{"num_hidden_layers": 14, "hidden_size": 224, "num_attention_heads": 4, "num_key_value_heads": 4, "head_dim": 64, "intermediate_size": 896, "vocab_size": 6745, "hidden_act": "tanh_gelu", "norm": "layernorm", "norm_place": "pre", "norm_eps": 1e-05, "positions": "learned", "qk_norm": false, "attn_scale": 0.125, "bias": "all", "tie_word_embeddings": true, "parallel_block": false, "init": "uniform", "init_std_qkv": 0.0265, "init_std_o": 0.0, "init_std_up": 0.0265, "init_std_down": 0.0, "optimizer": "soap_variant", "learning_rate": 0.00366, "beta1": 0.95, "beta2": 0.99, "weight_decay": 0.1, "lr_head": 0.0112, "max_grad_norm": 1.0, "warmup_steps": 200, "schedule": "wsd", "decay_fraction": 0.82, "decay_shape": "linear", "final_lr_fraction": 0.0, "batch_tokens": 65536, "max_seq_len": 128, "doc_mask": true, "z_loss": 0.0001, "train_tokens": 219300000, "max_steps": 3347, "dataset": "wikipedia_en"}
Each number is 50 + 10 x the weight over its row's rms, rounded and kept within 0 to 99. Layers, rows and columns count from 0. The size before them is the row's rms in percent of the matrix's.

# down: layer 6 MLP down (transposed), 896x224, rms 0.108, rows 208-238, columns 112-223
# up: layer 6 MLP up, 896x224, rms 0.116, rows 209-239, columns 112-223
down208 100:63 60 56 57 40 40 54 52 63 39 47 76 53 64 56 58 53 53 47 48 45 48 47 55 48 49 36 50 67 40 42 71 53 37 70 44 37 45 61 40 59 47 58 44 54 33 62 27 61 60 52 37 45 60 42 62 49 57 38 51 67 59 41 36 57 45 52 52 45 54 45 41 51 45 41 47 30 54 36 54 62 49 61 52 64 45 51 42 63 40 56 38 38 61 38 55 41 57 55 45 60 45 57 36 63 47 41 46 76 60 73 40
up209 103:59 58 48 41 44 56 55 56 72 40 42 60 46 44 26 52 61 48 28 52 39 42 40 34 49 35 37 56 61 51 49 49 36 38 39 49 58 48 68 40 43 51 63 47 57 56 58 40 57 46 54 62 40 54 49 62 53 47 52 52 39 47 45 52 36 30 41 47 67 56 40 55 34 72 52 54 57 39 53 25 42 36 35 44 53 62 59 61 41 46 32 63 36 43 45 47 58 56 74 59 58 39 48 48 62 50 53 58 61 50 37 45
down209 102:55 52 80 39 45 38 39 45 44 49 35 46 46 33 45 51 51 62 34 51 53 45 48 66 55 45 55 39 61 39 60 57 41 59 63 48 48 46 42 69 56 54 43 52 24 48 60 61 40 46 54 42 69 46 47 32 33 55 40 51 65 46 44 36 60 55 51 40 47 32 69 40 44 39 63 59 34 71 38 68 43 73 55 48 43 35 37 59 53 52 66 67 41 49 67 49 57 60 46 41 50 52 56 42 33 54 42 56 62 43 44 52
up210 095:39 19 50 42 45 41 59 62 52 52 41 55 58 56 44 50 41 61 49 57 37 49 53 54 51 60 55 48 45 42 49 52 60 58 33 51 48 48 58 56 56 49 36 43 60 39 40 32 45 49 54 49 59 57 49 51 53 47 44 61 59 65 37 59 54 43 69 55 48 47 37 44 31 43 47 43 42 41 44 29 54 59 47 46 64 42 44 35 70 45 67 37 48 44 55 51 57 44 39 56 49 59 69 57 49 29 48 67 53 62 63 32
down210 096:40 49 59 71 60 42 47 45 44 51 52 43 51 53 42 57 48 48 54 47 54 46 51 57 65 38 64 43 52 52 50 39 52 52 50 55 54 60 51 51 37 65 33 54 47 57 42 60 45 56 40 52 53 42 61 43 59 60 52 43 54 76 38 55 58 34 47 48 41 67 47 52 42 50 54 64 44 31 47 73 47 55 58 47 61 62 40 52 50 34 29 38 38 58 46 35 62 33 49 60 31 58 35 38 38 48 28 36 36 44 34 53
up211 100:57 71 66 30 72 38 55 49 43 62 39 46 49 52 27 48 45 51 66 51 43 46 62 39 33 46 50 47 48 64 46 57 45 63 43 50 53 47 60 59 70 58 49 41 43 64 51 56 53 53 55 36 44 60 51 58 68 28 47 53 64 67 54 51 55 52 58 45 47 49 51 51 60 38 62 64 41 32 51 40 45 60 50 42 51 62 54 63 63 50 55 43 55 45 68 39 45 43 49 67 56 38 28 49 48 66 72 63 38 67 49 39
down211 091:52 58 34 39 45 49 40 59 57 54 73 77 55 67 60 39 38 44 42 61 50 47 54 28 59 57 60 52 54 39 47 39 44 49 67 37 57 34 35 62 72 52 55 61 61 53 47 52 48 55 54 72 45 48 44 57 39 64 62 70 40 45 52 49 46 75 47 50 44 63 47 38 43 47 56 63 61 50 44 36 63 50 43 36 42 63 41 62 54 39 60 55 55 47 48 52 37 50 56 36 49 51 53 59 50 54 27 65 55 32 60 54
up212 101:52 31 37 45 67 50 48 54 55 54 55 49 58 47 66 54 28 42 51 41 66 77 63 68 50 42 33 63 44 48 43 42 58 59 50 54 52 48 53 51 71 38 51 51 50 50 57 52 36 65 73 49 47 47 49 77 52 45 49 44 39 65 61 57 41 50 61 33 60 42 56 66 38 34 41 47 28 75 45 48 45 50 71 44 55 61 53 55 51 54 41 47 71 53 51 52 39 48 58 39 29 45 55 69 59 49 65 49 38 40 50 54
down212 100:68 48 53 49 50 44 59 55 48 57 49 66 68 43 60 42 52 32 34 63 43 42 43 48 53 41 43 54 41 54 35 33 70 66 48 38 55 44 42 46 52 36 41 49 61 40 48 43 48 40 52 40 44 63 47 36 61 55 56 53 38 64 56 42 37 56 57 54 37 50 50 43 43 46 65 46 55 59 24 48 43 61 46 55 54 40 46 53 61 63 49 57 30 55 50 39 38 41 51 42 46 43 34 49 41 51 51 37 42 56 38 50
up213 097:25 36 33 48 65 64 57 56 66 59 47 58 35 78 50 48 50 47 39 62 45 53 55 60 44 59 46 60 47 60 55 53 40 39 59 49 49 38 45 60 52 52 52 52 36 65 45 51 59 51 52 43 45 49 38 58 66 57 41 67 61 58 58 63 32 40 55 40 52 31 50 52 53 61 53 62 59 46 54 41 47 53 36 67 40 57 43 44 51 41 40 34 47 48 62 43 57 51 46 50 41 33 55 34 60 60 48 48 55 33 37 52
down213 093:42 45 45 53 50 38 71 57 30 60 44 73 52 31 43 52 45 58 62 43 46 50 32 62 53 62 36 59 53 46 46 51 40 63 48 47 47 55 68 59 37 63 69 32 42 34 45 46 67 48 35 54 28 47 62 59 47 33 51 44 54 46 59 75 59 46 51 35 49 30 57 51 53 56 47 42 44 48 34 44 72 46 51 57 65 55 61 48 45 51 65 36 42 55 48 60 37 50 52 55 60 59 40 50 75 54 27 48 62 45 50 60
up214 094:51 44 63 62 54 54 46 54 42 44 49 56 44 31 38 38 51 61 75 41 51 59 67 50 52 61 47 55 47 49 53 50 35 36 54 42 53 40 33 55 35 44 43 42 35 62 41 57 67 57 49 42 58 50 54 57 58 54 48 46 57 48 46 54 38 48 42 68 44 53 33 47 36 51 42 42 54 67 61 49 30 50 51 41 65 27 39 47 50 57 70 25 43 61 29 63 40 43 72 48 38 38 48 61 47 56 52 55 45 42 44 50
down214 102:58 35 64 29 61 65 61 42 46 32 53 51 46 54 49 50 67 34 56 62 54 63 39 31 61 56 53 44 29 52 41 60 60 62 57 56 48 32 54 33 54 54 41 50 57 66 28 39 45 50 44 40 50 60 52 40 52 36 56 38 43 45 61 52 69 69 42 50 45 54 61 44 54 41 46 46 37 53 39 52 56 44 57 56 39 56 50 62 43 59 36 43 38 49 62 61 72 59 54 48 62 62 38 39 45 53 56 45 72 42 42 47
up215 091:47 35 50 62 48 46 55 54 58 38 35 50 51 46 44 54 39 45 40 38 35 77 65 49 48 54 50 45 71 41 71 56 42 43 67 43 60 61 50 51 54 42 61 62 58 52 49 41 67 65 41 47 41 45 62 39 62 58 52 60 34 53 49 47 42 60 34 55 51 48 50 53 49 58 44 47 46 69 52 57 53 32 51 52 57 46 14 42 48 59 66 54 52 66 48 72 54 51 38 56 59 44 69 46 47 32 43 29 32 59 56 56
down215 093:62 38 39 64 46 45 42 42 53 35 64 50 59 42 45 38 55 51 57 55 50 45 44 47 73 50 51 34 55 60 32 40 69 50 49 62 62 49 54 47 41 58 54 47 27 49 39 45 44 38 47 50 48 42 59 41 52 37 49 38 50 54 56 55 30 38 44 55 35 47 46 66 57 59 20 55 50 35 48 75 36 66 46 35 68 52 68 52 75 44 56 59 39 42 46 48 72 48 44 68 38 57 31 45 49 53 46 52 51 51 62 57
up216 088:59 43 52 50 57 45 70 37 70 32 58 56 53 65 48 51 53 49 57 69 57 56 36 40 56 47 70 61 45 63 56 53 54 50 51 74 36 43 44 39 44 42 49 21 43 50 61 68 42 44 57 68 36 48 49 50 38 51 50 52 56 61 47 58 51 71 35 57 41 53 47 59 51 41 48 47 30 61 41 55 39 38 61 56 53 62 46 57 36 57 34 54 64 45 39 68 45 71 55 67 47 60 59 50 51 61 46 53 55 70 48 51
down216 086:31 60 58 32 38 42 36 59 54 54 45 37 39 58 71 50 34 52 52 07 39 40 53 50 41 41 51 67 60 35 63 32 47 25 45 39 52 45 57 48 49 49 48 50 54 61 59 46 48 36 46 64 58 52 52 30 50 59 56 55 46 38 51 44 41 62 64 55 40 46 50 54 47 39 51 46 29 53 45 50 53 55 54 53 55 35 52 63 47 58 54 57 22 52 65 47 41 42 50 45 66 51 39 45 45 49 48 67 48 63 42 46
up217 101:66 55 58 57 36 37 44 52 41 46 57 58 59 51 49 33 68 71 54 49 69 42 52 38 50 57 54 30 47 47 79 51 43 42 37 38 59 39 44 50 53 55 26 57 45 36 39 52 51 38 38 43 56 48 35 56 64 53 64 61 54 50 67 53 55 46 37 54 64 57 59 45 46 61 48 43 51 54 52 46 50 48 50 48 31 56 26 55 78 38 67 71 52 61 54 57 55 34 62 46 52 60 46 55 32 58 37 53 57 44 42 62
down217 095:71 41 52 64 56 33 47 63 42 40 65 36 54 33 45 49 49 50 43 56 48 49 47 53 45 28 57 46 54 47 50 55 36 49 72 48 48 47 55 37 44 60 59 15 62 57 56 61 59 45 62 71 33 39 56 46 49 53 47 64 44 44 51 45 52 59 39 43 51 38 49 62 63 52 49 50 57 50 67 44 40 53 48 38 73 52 34 44 54 38 36 48 38 67 49 66 69 52 46 44 48 32 64 53 62 41 61 56 51 77 51 36
up218 102:29 50 37 56 38 55 52 60 44 65 50 62 71 61 38 58 46 49 52 49 40 49 59 51 44 62 48 57 56 48 53 55 54 44 35 57 56 49 69 35 46 34 50 39 55 62 44 40 59 49 62 53 41 52 53 52 78 40 35 55 59 36 55 36 46 62 56 52 45 44 39 50 44 55 41 53 43 39 50 40 54 52 63 45 46 57 41 48 42 51 27 29 60 61 58 37 55 43 55 56 47 52 46 41 41 51 47 69 68 49 48 55
down218 092:46 66 58 55 27 57 60 59 37 78 58 50 38 48 50 49 51 62 51 37 53 51 58 30 51 60 47 41 44 49 54 47 35 40 54 65 57 55 42 46 50 33 57 58 52 56 38 48 44 57 64 38 68 30 42 56 41 51 38 66 37 37 54 75 33 52 43 46 37 59 57 51 48 71 56 42 52 60 41 48 58 52 49 69 55 44 44 60 63 55 63 36 67 52 57 39 38 55 34 42 47 68 53 45 62 54 57 41 53 54 46 44
up219 101:65 34 70 52 56 48 74 44 62 62 45 46 44 48 56 58 67 43 45 44 52 41 61 37 32 58 42 31 53 42 52 46 41 52 55 62 54 47 72 54 56 55 57 54 55 44 47 51 42 36 58 63 49 45 39 41 47 62 40 59 31 44 69 70 56 41 39 25 60 39 61 32 48 55 40 34 42 64 66 56 42 56 52 63 54 47 50 26 52 50 49 55 43 64 43 50 45 52 28 68 56 72 46 41 50 36 28 41 51 43 41 50
down219 098:38 49 60 51 52 52 57 53 48 57 36 75 49 50 51 55 61 51 37 63 51 59 50 39 50 43 34 48 67 35 58 58 53 68 47 45 48 41 38 43 75 34 65 63 44 41 49 44 58 47 45 46 47 49 70 45 39 32 51 36 63 58 41 46 44 30 69 31 46 44 36 36 40 43 63 46 49 52 34 41 57 50 55 39 47 31 47 52 50 61 53 37 42 42 55 53 43 64 48 46 52 48 58 48 54 61 48 81 65 48 59 57
up220 095:44 45 66 58 47 38 63 58 56 68 60 31 50 38 36 36 39 53 59 37 41 49 44 49 48 52 48 67 68 29 62 60 55 63 43 41 49 54 42 55 63 67 59 52 63 54 40 58 65 52 53 44 40 45 53 51 64 53 51 41 55 46 56 46 38 42 42 59 39 42 57 43 67 53 52 63 46 63 44 63 57 48 50 57 73 57 62 58 63 53 55 61 47 55 58 55 34 51 67 37 38 51 38 44 46 61 57 45 60 55 54 58
down220 097:45 45 64 31 51 50 45 47 59 46 54 57 43 60 52 48 62 54 42 39 56 52 55 58 43 55 34 49 63 48 42 44 42 49 64 37 64 59 36 48 63 58 43 47 46 53 61 32 42 73 57 39 41 32 47 53 52 61 56 32 52 49 60 38 38 31 49 34 52 53 23 50 41 41 73 51 50 53 46 25 58 69 50 44 42 53 38 48 50 42 48 59 51 65 44 41 45 55 44 51 42 50 44 61 56 29 34 42 56 61 58 51
up221 102:54 57 47 79 54 47 43 49 47 51 21 57 53 49 51 40 61 33 64 52 49 37 53 31 43 48 56 59 56 52 62 37 57 59 38 63 36 55 40 54 75 64 51 68 52 44 50 53 57 45 54 60 44 52 63 58 43 47 61 49 57 66 72 57 54 32 57 60 48 53 40 54 34 37 51 34 30 46 34 48 33 46 42 52 54 64 46 35 55 56 52 55 52 51 54 49 45 27 45 45 64 61 58 61 45 53 55 43 58 53 53 39
down221 104:40 50 68 55 50 48 57 43 64 63 59 37 53 40 45 47 46 73 57 54 50 50 60 60 46 54 53 50 55 60 55 51 46 52 45 41 58 42 49 42 46 43 57 77 72 48 44 37 40 60 46 50 63 51 38 66 42 46 44 44 44 60 57 44 43 73 61 37 54 45 53 38 49 62 46 71 40 51 62 46 87 41 48 53 50 39 42 54 42 39 61 59 38 41 38 47 46 49 68 58 43 42 45 41 46 61 43 56 44 37 54 62
up222 107:51 45 25 65 63 71 48 47 38 70 51 50 65 59 78 56 60 43 46 51 49 67 55 63 65 53 37 64 38 46 39 49 55 57 35 66 40 32 44 39 42 41 50 62 54 49 49 43 48 53 47 36 42 54 31 56 62 57 49 57 38 42 50 61 63 39 42 40 43 28 56 57 61 57 69 57 42 62 46 67 39 57 49 48 53 42 57 44 59 58 48 49 44 49 61 53 49 27 57 57 29 47 47 44 43 36 55 58 46 55 41 57
down222 100:44 51 43 42 41 29 53 53 33 50 51 27 41 42 42 47 59 44 39 35 44 50 56 66 53 36 51 69 56 53 34 49 39 66 51 52 62 49 59 40 56 41 63 54 68 52 49 40 40 41 43 60 63 39 39 46 49 44 56 48 51 64 49 45 35 50 39 56 41 62 60 48 48 49 56 61 69 43 44 67 71 35 50 52 44 29 53 47 47 36 58 43 43 49 37 29 52 57 38 46 25 32 53 47 44 61 33 46 61 56 79 51
up223 106:50 40 50 51 61 53 54 44 54 70 55 39 68 62 46 41 39 40 48 44 63 49 39 54 65 45 45 56 47 45 45 57 44 55 53 44 41 43 58 36 44 55 31 57 47 62 63 45 37 38 50 42 63 50 37 56 55 62 32 43 41 75 62 51 60 41 60 55 48 49 50 37 56 57 45 48 49 41 63 56 43 52 43 71 60 58 58 53 55 56 56 60 46 48 44 45 34 48 68 67 54 45 51 65 46 55 72 56 59 37 28 31
down223 105:56 52 64 50 59 37 37 60 52 43 49 47 57 56 51 35 61 36 31 39 49 40 57 45 52 44 39 31 39 57 42 45 49 52 64 52 45 57 68 51 43 55 56 53 48 38 42 45 32 68 50 42 73 41 65 56 49 42 37 47 52 43 50 62 62 62 38 45 33 34 46 61 69 63 35 46 53 39 63 37 57 50 46 58 52 58 45 57 52 43 69 48 66 48 47 66 55 47 34 49 52 58 58 41 43 59 49 50 46 49 53 49
up224 093:50 51 56 49 46 45 55 49 70 50 36 54 62 51 43 45 52 46 47 48 48 54 42 70 45 52 38 46 52 56 52 53 42 64 43 38 46 46 63 38 46 60 45 38 43 52 56 35 58 50 37 41 58 42 51 42 35 54 50 42 51 51 70 44 52 50 44 67 43 57 65 32 42 44 43 57 52 50 45 45 49 63 46 29 50 45 42 33 52 75 49 52 46 54 39 43 41 53 32 67 55 53 46 63 62 59 50 49 51 52 68 36
down224 099:52 57 54 46 49 55 54 50 44 62 27 46 56 64 29 35 64 48 51 49 36 54 52 42 60 46 67 60 52 51 33 42 49 36 69 52 45 55 43 42 49 42 66 59 62 52 34 42 39 61 54 70 55 60 50 47 63 61 48 41 47 37 52 55 37 38 44 60 58 48 46 39 42 18 46 19 57 50 52 51 34 51 45 46 69 52 58 53 49 38 36 46 72 54 51 38 37 63 43 47 41 58 67 45 44 36 59 43 60 46 41 65
up225 098:48 47 36 64 47 37 44 42 63 54 37 49 48 51 55 43 53 60 55 64 43 55 60 59 52 49 51 37 37 55 50 46 55 43 45 31 60 42 62 39 78 52 56 63 49 62 46 53 49 49 51 54 53 37 66 76 43 29 50 45 41 46 35 51 60 57 46 61 51 57 38 39 62 39 49 66 41 33 34 43 64 35 40 50 64 53 61 45 40 51 55 58 80 51 34 47 37 39 43 41 55 42 39 29 44 53 62 59 62 69 41 71
down225 100:50 55 47 59 43 49 32 46 36 27 51 65 56 52 48 45 54 48 43 34 55 43 60 41 56 60 60 31 42 69 52 42 61 70 41 39 37 56 50 52 47 53 56 68 42 36 58 55 53 37 53 59 73 61 37 50 59 53 38 39 28 60 49 61 47 41 43 51 45 53 63 56 36 36 58 56 41 35 68 35 56 59 56 52 39 56 44 53 50 66 59 49 47 58 48 48 58 60 48 46 44 58 63 56 41 49 37 64 67 24 46 43
up226 099:46 44 58 54 50 47 52 56 43 45 50 53 56 61 38 53 69 48 65 40 51 59 52 43 53 61 47 49 65 39 37 40 59 60 38 49 49 49 64 47 63 46 52 68 49 70 54 46 56 58 53 60 53 45 48 43 49 54 34 56 59 65 52 32 59 49 53 58 41 61 48 58 49 51 63 55 47 43 27 61 54 52 62 48 55 45 53 68 60 44 30 40 54 30 47 45 47 75 60 60 57 34 44 74 31 22 50 58 51 49 55 54
down226 108:51 46 48 33 46 46 67 57 44 73 47 34 46 56 49 54 61 58 23 48 58 42 47 28 45 56 61 55 57 58 51 50 61 39 49 53 52 45 57 68 44 62 50 50 40 35 44 58 50 43 51 51 38 63 54 47 53 54 44 55 57 40 44 41 51 43 38 41 71 47 51 68 65 57 51 28 55 56 58 50 36 46 43 42 37 65 51 39 56 55 67 65 63 47 50 46 58 51 43 58 51 45 51 41 49 43 35 58 53 58 45 31
up227 099:50 62 50 60 41 54 51 26 49 74 37 49 65 58 46 35 51 50 54 58 69 50 52 45 51 59 42 64 70 50 60 45 55 37 39 30 70 56 42 54 46 50 53 63 57 45 47 42 64 47 57 47 67 63 53 46 63 31 44 45 46 48 45 65 42 35 52 54 46 48 49 46 35 44 38 54 37 57 48 55 58 48 44 44 58 66 53 34 47 46 42 69 53 36 61 40 31 53 43 46 44 46 44 60 38 37 50 61 52 38 36 45
down227 101:26 56 48 58 60 59 50 60 49 47 58 50 40 54 66 63 46 29 39 51 58 44 62 43 51 47 61 52 59 57 39 52 70 57 70 39 54 59 78 34 41 58 45 55 33 44 61 49 57 41 56 38 55 57 46 54 42 45 53 49 61 59 42 46 27 41 58 60 55 53 45 50 40 49 52 49 42 48 54 55 49 55 48 39 38 66 46 54 57 49 46 54 43 48 48 58 36 40 46 67 44 74 48 48 54 38 42 46 49 58 42 45
up228 099:53 43 68 59 46 59 38 56 54 56 66 69 48 54 46 58 35 50 55 41 49 45 62 25 55 59 51 47 44 38 56 54 34 46 49 72 35 51 50 28 46 43 48 65 60 62 66 52 37 38 51 53 49 44 68 57 51 41 55 36 41 60 54 63 64 45 73 41 46 55 53 53 52 53 66 53 50 39 40 46 40 37 43 34 49 46 27 56 31 50 29 45 60 41 52 48 50 40 53 53 42 53 53 65 67 52 51 47 49 68 44 62
down228 106:55 29 53 49 50 38 48 46 32 48 65 67 56 12 42 59 38 54 49 50 46 43 52 47 54 59 56 65 58 57 50 52 44 49 47 56 34 37 49 45 60 40 61 40 47 58 45 67 68 50 44 67 51 39 54 60 42 37 52 39 41 60 47 50 60 48 58 57 33 53 48 55 43 50 59 57 70 37 36 49 45 24 48 39 34 20 42 45 48 47 55 60 42 40 34 35 38 53 60 53 56 38 47 70 47 65 35 50 62 60 59 41
up229 098:47 50 56 68 62 57 54 61 56 40 49 49 43 62 30 49 46 68 55 40 43 34 61 60 45 40 52 48 55 39 51 53 45 38 65 66 56 56 53 51 47 57 64 39 51 62 55 49 63 51 63 63 58 53 51 48 58 39 45 59 47 50 46 46 72 42 49 75 48 39 45 38 53 50 56 38 62 65 35 44 59 52 47 39 37 49 51 47 53 41 53 39 46 44 47 67 31 48 31 78 69 35 43 58 50 59 32 61 43 43 61 42
down229 097:36 32 42 43 62 39 43 41 56 48 66 65 52 63 60 43 31 48 45 64 58 37 43 51 60 50 57 46 48 52 52 69 59 45 36 62 42 49 49 42 39 71 63 53 41 71 53 32 50 58 45 49 64 61 45 40 52 47 48 51 47 51 58 72 22 52 33 45 41 57 38 47 47 57 20 44 63 58 46 63 26 40 65 41 52 64 55 53 64 39 39 67 35 43 47 59 61 48 56 54 61 49 46 64 51 46 50 50 42 38 49 45
up230 100:59 61 38 53 52 48 57 46 48 35 36 40 52 51 43 45 47 67 43 65 52 51 44 49 49 54 42 49 50 31 46 49 63 58 51 58 46 47 70 43 42 38 20 70 37 59 43 70 41 53 55 58 62 61 48 49 53 52 50 52 44 54 47 46 58 53 37 71 56 36 32 62 61 53 58 70 41 61 41 49 50 45 40 58 69 62 54 49 57 32 63 61 39 38 57 55 44 54 39 39 68 52 48 26 52 63 48 45 69 60 43 55
down230 101:38 45 36 57 39 41 47 52 45 41 67 41 55 47 43 70 44 48 44 62 39 56 54 46 44 43 66 58 51 58 43 47 61 52 38 52 59 55 53 47 61 78 50 50 61 53 39 45 69 59 45 46 51 33 56 42 60 53 65 57 44 37 57 51 31 64 47 47 40 59 41 57 65 65 60 59 67 35 58 44 58 54 53 49 51 38 49 53 53 68 47 45 64 33 63 54 39 45 70 46 12 46 43 45 56 40 55 43 58 50 44 71
up231 092:50 58 65 55 61 46 52 49 33 58 48 51 52 34 48 57 59 55 56 36 40 41 65 55 54 55 50 51 78 46 54 47 53 70 45 70 48 65 55 57 47 42 43 36 66 38 55 57 42 57 60 50 51 59 57 60 44 58 45 43 49 44 46 40 48 47 27 55 55 57 51 38 49 44 54 42 49 49 39 58 48 50 61 43 64 51 44 51 69 54 46 53 59 41 43 69 44 34 58 46 51 61 40 35 50 32 27 47 26 62 55 45
down231 098:63 57 52 37 51 27 38 52 62 48 70 36 41 41 48 53 64 36 54 55 57 41 53 54 37 46 23 52 41 40 47 47 49 54 78 41 64 56 69 68 54 71 31 51 39 46 52 59 42 52 53 56 29 52 39 49 43 48 59 67 30 50 51 49 44 53 49 39 50 48 61 51 40 53 54 33 63 45 45 45 47 48 54 45 61 51 59 56 51 47 48 66 61 55 48 56 45 55 52 48 47 54 48 55 53 52 68 32 50 42 57 43
up232 091:29 49 45 61 45 35 45 58 47 48 46 55 56 33 44 61 56 64 53 56 45 49 45 56 58 43 50 42 43 53 49 77 43 63 34 48 60 51 53 64 28 32 46 53 56 48 41 39 47 58 39 50 40 63 51 61 47 38 53 59 52 65 53 56 37 50 48 51 65 62 59 46 47 47 62 40 52 48 61 26 40 49 43 67 37 44 57 26 53 48 61 40 66 41 45 49 73 42 41 54 50 42 46 36 54 44 52 46 61 57 25 63
down232 102:55 51 55 47 56 45 64 35 48 34 31 57 47 58 44 49 62 76 30 47 46 54 42 48 22 53 52 52 55 37 51 42 66 61 57 50 60 49 56 51 58 58 49 47 58 49 29 52 46 42 50 54 55 50 67 39 23 59 55 59 52 42 51 63 50 48 55 39 46 62 47 49 57 40 48 49 28 44 47 48 47 53 66 59 72 34 61 70 34 58 49 40 56 59 53 54 51 49 43 39 65 47 48 59 56 60 51 32 37 49 55 46
up233 106:48 54 53 43 58 68 32 31 48 52 45 45 57 65 48 70 43 64 50 42 52 45 60 53 51 58 37 48 45 53 50 45 49 49 58 51 48 39 43 35 73 53 47 58 33 58 61 62 65 58 69 50 36 50 59 39 51 45 57 34 45 59 41 42 44 50 56 47 53 46 35 51 52 53 47 55 46 51 43 52 40 58 47 56 50 56 46 54 37 65 57 61 43 35 50 38 43 56 66 53 48 49 43 47 59 37 48 42 48 56 51 66
down233 100:54 65 44 41 54 56 43 54 38 52 70 75 65 73 43 63 46 48 59 37 64 62 57 66 46 56 68 53 37 56 41 54 46 43 71 43 67 55 52 54 40 49 54 37 56 58 44 52 34 52 29 46 52 50 49 57 45 47 67 53 41 49 33 78 48 64 62 49 63 62 60 45 57 34 46 48 47 42 67 65 55 58 45 25 45 58 58 44 38 54 42 52 45 44 57 55 51 55 46 53 47 49 46 50 44 41 38 54 47 62 59 60
up234 099:42 53 38 60 50 39 43 45 45 49 54 46 54 46 47 53 54 59 40 49 38 56 52 60 62 52 47 40 66 48 35 50 62 52 37 57 50 53 65 54 61 50 55 63 51 41 59 49 37 38 65 37 49 50 55 41 54 53 49 40 57 43 67 52 53 71 59 65 51 36 20 58 59 47 43 39 33 46 37 66 40 48 63 51 63 48 45 46 35 51 27 50 44 48 22 31 47 50 64 51 53 61 50 43 69 58 46 40 43 50 43 66
down234 096:38 61 49 59 41 37 64 52 36 27 50 32 36 66 54 65 54 40 43 51 54 49 45 31 38 48 46 63 60 49 58 66 58 46 48 60 43 43 42 59 48 42 47 46 55 59 59 54 41 82 49 63 48 65 51 49 53 66 66 58 70 46 42 71 34 38 39 53 43 45 35 41 47 55 53 54 26 52 52 41 46 60 26 47 61 41 38 57 47 52 52 48 60 56 52 60 64 63 47 55 42 46 36 23 51 52 60 68 34 30 58 48
up235 101:46 40 47 49 42 51 55 60 57 57 64 46 61 44 39 58 56 38 45 38 35 62 38 62 51 58 46 54 55 61 58 51 32 56 35 42 52 36 62 58 37 43 36 47 48 52 52 44 74 46 65 39 58 37 48 75 55 62 62 65 47 63 57 54 49 67 56 51 33 38 69 58 63 17 33 33 32 50 46 27 53 31 50 43 36 37 68 69 52 62 56 48 53 33 52 42 41 47 51 55 46 43 47 51 44 44 30 51 58 51 63 53
down235 098:64 57 46 49 40 41 40 40 30 54 45 46 33 59 50 52 48 42 56 54 55 56 54 41 38 48 61 49 47 54 48 44 64 40 60 63 57 42 50 45 46 62 61 47 53 53 52 41 40 55 45 39 54 59 65 24 65 28 63 47 55 42 45 61 49 49 46 53 48 47 45 52 38 64 37 54 41 42 53 52 61 70 46 69 68 64 55 30 43 50 65 38 42 57 47 42 56 51 57 58 55 55 65 43 62 47 49 47 52 49 35 58
up236 098:21 55 33 41 30 39 45 48 46 63 34 67 52 61 41 44 68 49 61 46 44 50 53 57 67 47 52 65 51 51 43 59 37 47 47 50 56 37 55 58 51 44 59 51 65 44 46 58 74 50 44 40 57 50 43 37 39 26 44 38 54 54 56 57 47 53 31 66 59 64 63 59 63 29 52 51 35 61 54 54 56 48 56 53 55 38 54 52 45 55 52 35 56 40 44 60 46 41 60 36 57 46 48 53 40 62 61 60 57 57 59 42
down236 103:36 45 48 63 52 58 18 47 61 39 54 47 37 48 57 64 48 51 47 58 58 54 54 50 29 44 78 60 43 71 58 55 42 55 52 46 54 38 53 68 53 64 56 43 42 45 42 65 46 41 58 39 29 43 55 52 40 55 44 51 45 69 41 52 53 45 24 47 64 55 48 61 33 64 57 54 76 50 49 49 46 49 39 51 64 44 57 41 46 46 55 44 40 32 62 45 46 42 65 49 53 58 47 52 45 35 59 67 48 74 20 44
up237 105:49 36 53 44 41 50 62 69 53 30 53 50 37 47 35 57 63 33 52 62 45 50 66 78 55 53 56 57 45 64 53 42 43 56 44 45 40 53 43 41 44 41 59 63 60 56 57 51 51 62 69 52 51 64 46 57 62 58 50 54 54 44 58 48 48 56 35 43 51 56 52 46 38 40 48 38 51 52 60 34 38 52 59 49 48 83 47 53 51 40 64 62 36 34 45 40 45 44 49 61 67 52 63 25 35 51 42 35 48 47 46 42
down237 101:65 61 68 60 27 62 56 49 51 50 33 46 54 30 45 47 51 50 48 50 49 54 48 70 45 54 50 47 39 45 50 46 70 62 51 44 54 42 59 53 58 32 56 42 53 59 51 47 42 48 36 57 65 51 35 42 36 46 51 58 55 50 65 68 48 47 56 47 39 54 48 66 70 46 59 39 53 38 42 59 49 52 48 58 56 42 43 56 23 31 33 59 65 53 42 72 40 32 62 48 50 34 53 64 60 62 50 46 46 69 40 48
up238 110:25 36 47 49 50 72 60 30 53 52 33 43 52 47 48 21 47 55 33 47 47 69 48 45 53 54 61 67 54 43 54 60 71 47 52 49 59 34 43 38 41 41 47 60 47 67 36 64 51 63 34 46 54 55 52 47 60 60 46 48 55 52 34 52 52 37 52 62 50 49 55 49 35 60 50 36 53 53 48 59 47 44 42 53 59 49 59 49 57 54 45 51 49 48 60 62 41 64 39 43 56 51 35 36 42 58 54 49 44 56 57 76
down238 107:50 42 55 48 60 45 38 52 49 42 65 62 64 45 50 56 24 55 46 61 46 35 52 52 52 46 64 60 51 43 45 57 54 50 49 52 35 70 50 57 37 49 66 56 44 49 32 51 49 66 61 67 51 44 42 55 62 55 52 26 65 48 47 42 40 50 55 52 39 46 58 31 45 42 51 40 70 36 55 61 46 56 47 56 53 33 62 50 38 25 63 49 59 42 51 51 42 40 49 43 44 33 43 57 31 71 54 50 30 59 69 52
up239 100:60 52 53 47 34 55 60 60 41 47 52 40 51 59 48 49 65 42 50 44 62 46 54 70 52 43 52 59 33 40 46 58 39 60 53 52 37 43 39 57 61 49 57 47 28 42 60 61 67 51 51 55 51 46 61 58 30 45 37 42 40 49 43 65 36 53 52 51 63 56 58 46 48 46 52 52 52 37 25 54 60 64 73 58 32 47 41 55 34 51 50 57 41 62 53 48 48 28 47 48 32 63 44 61 54 58 49 36 53 56 51 71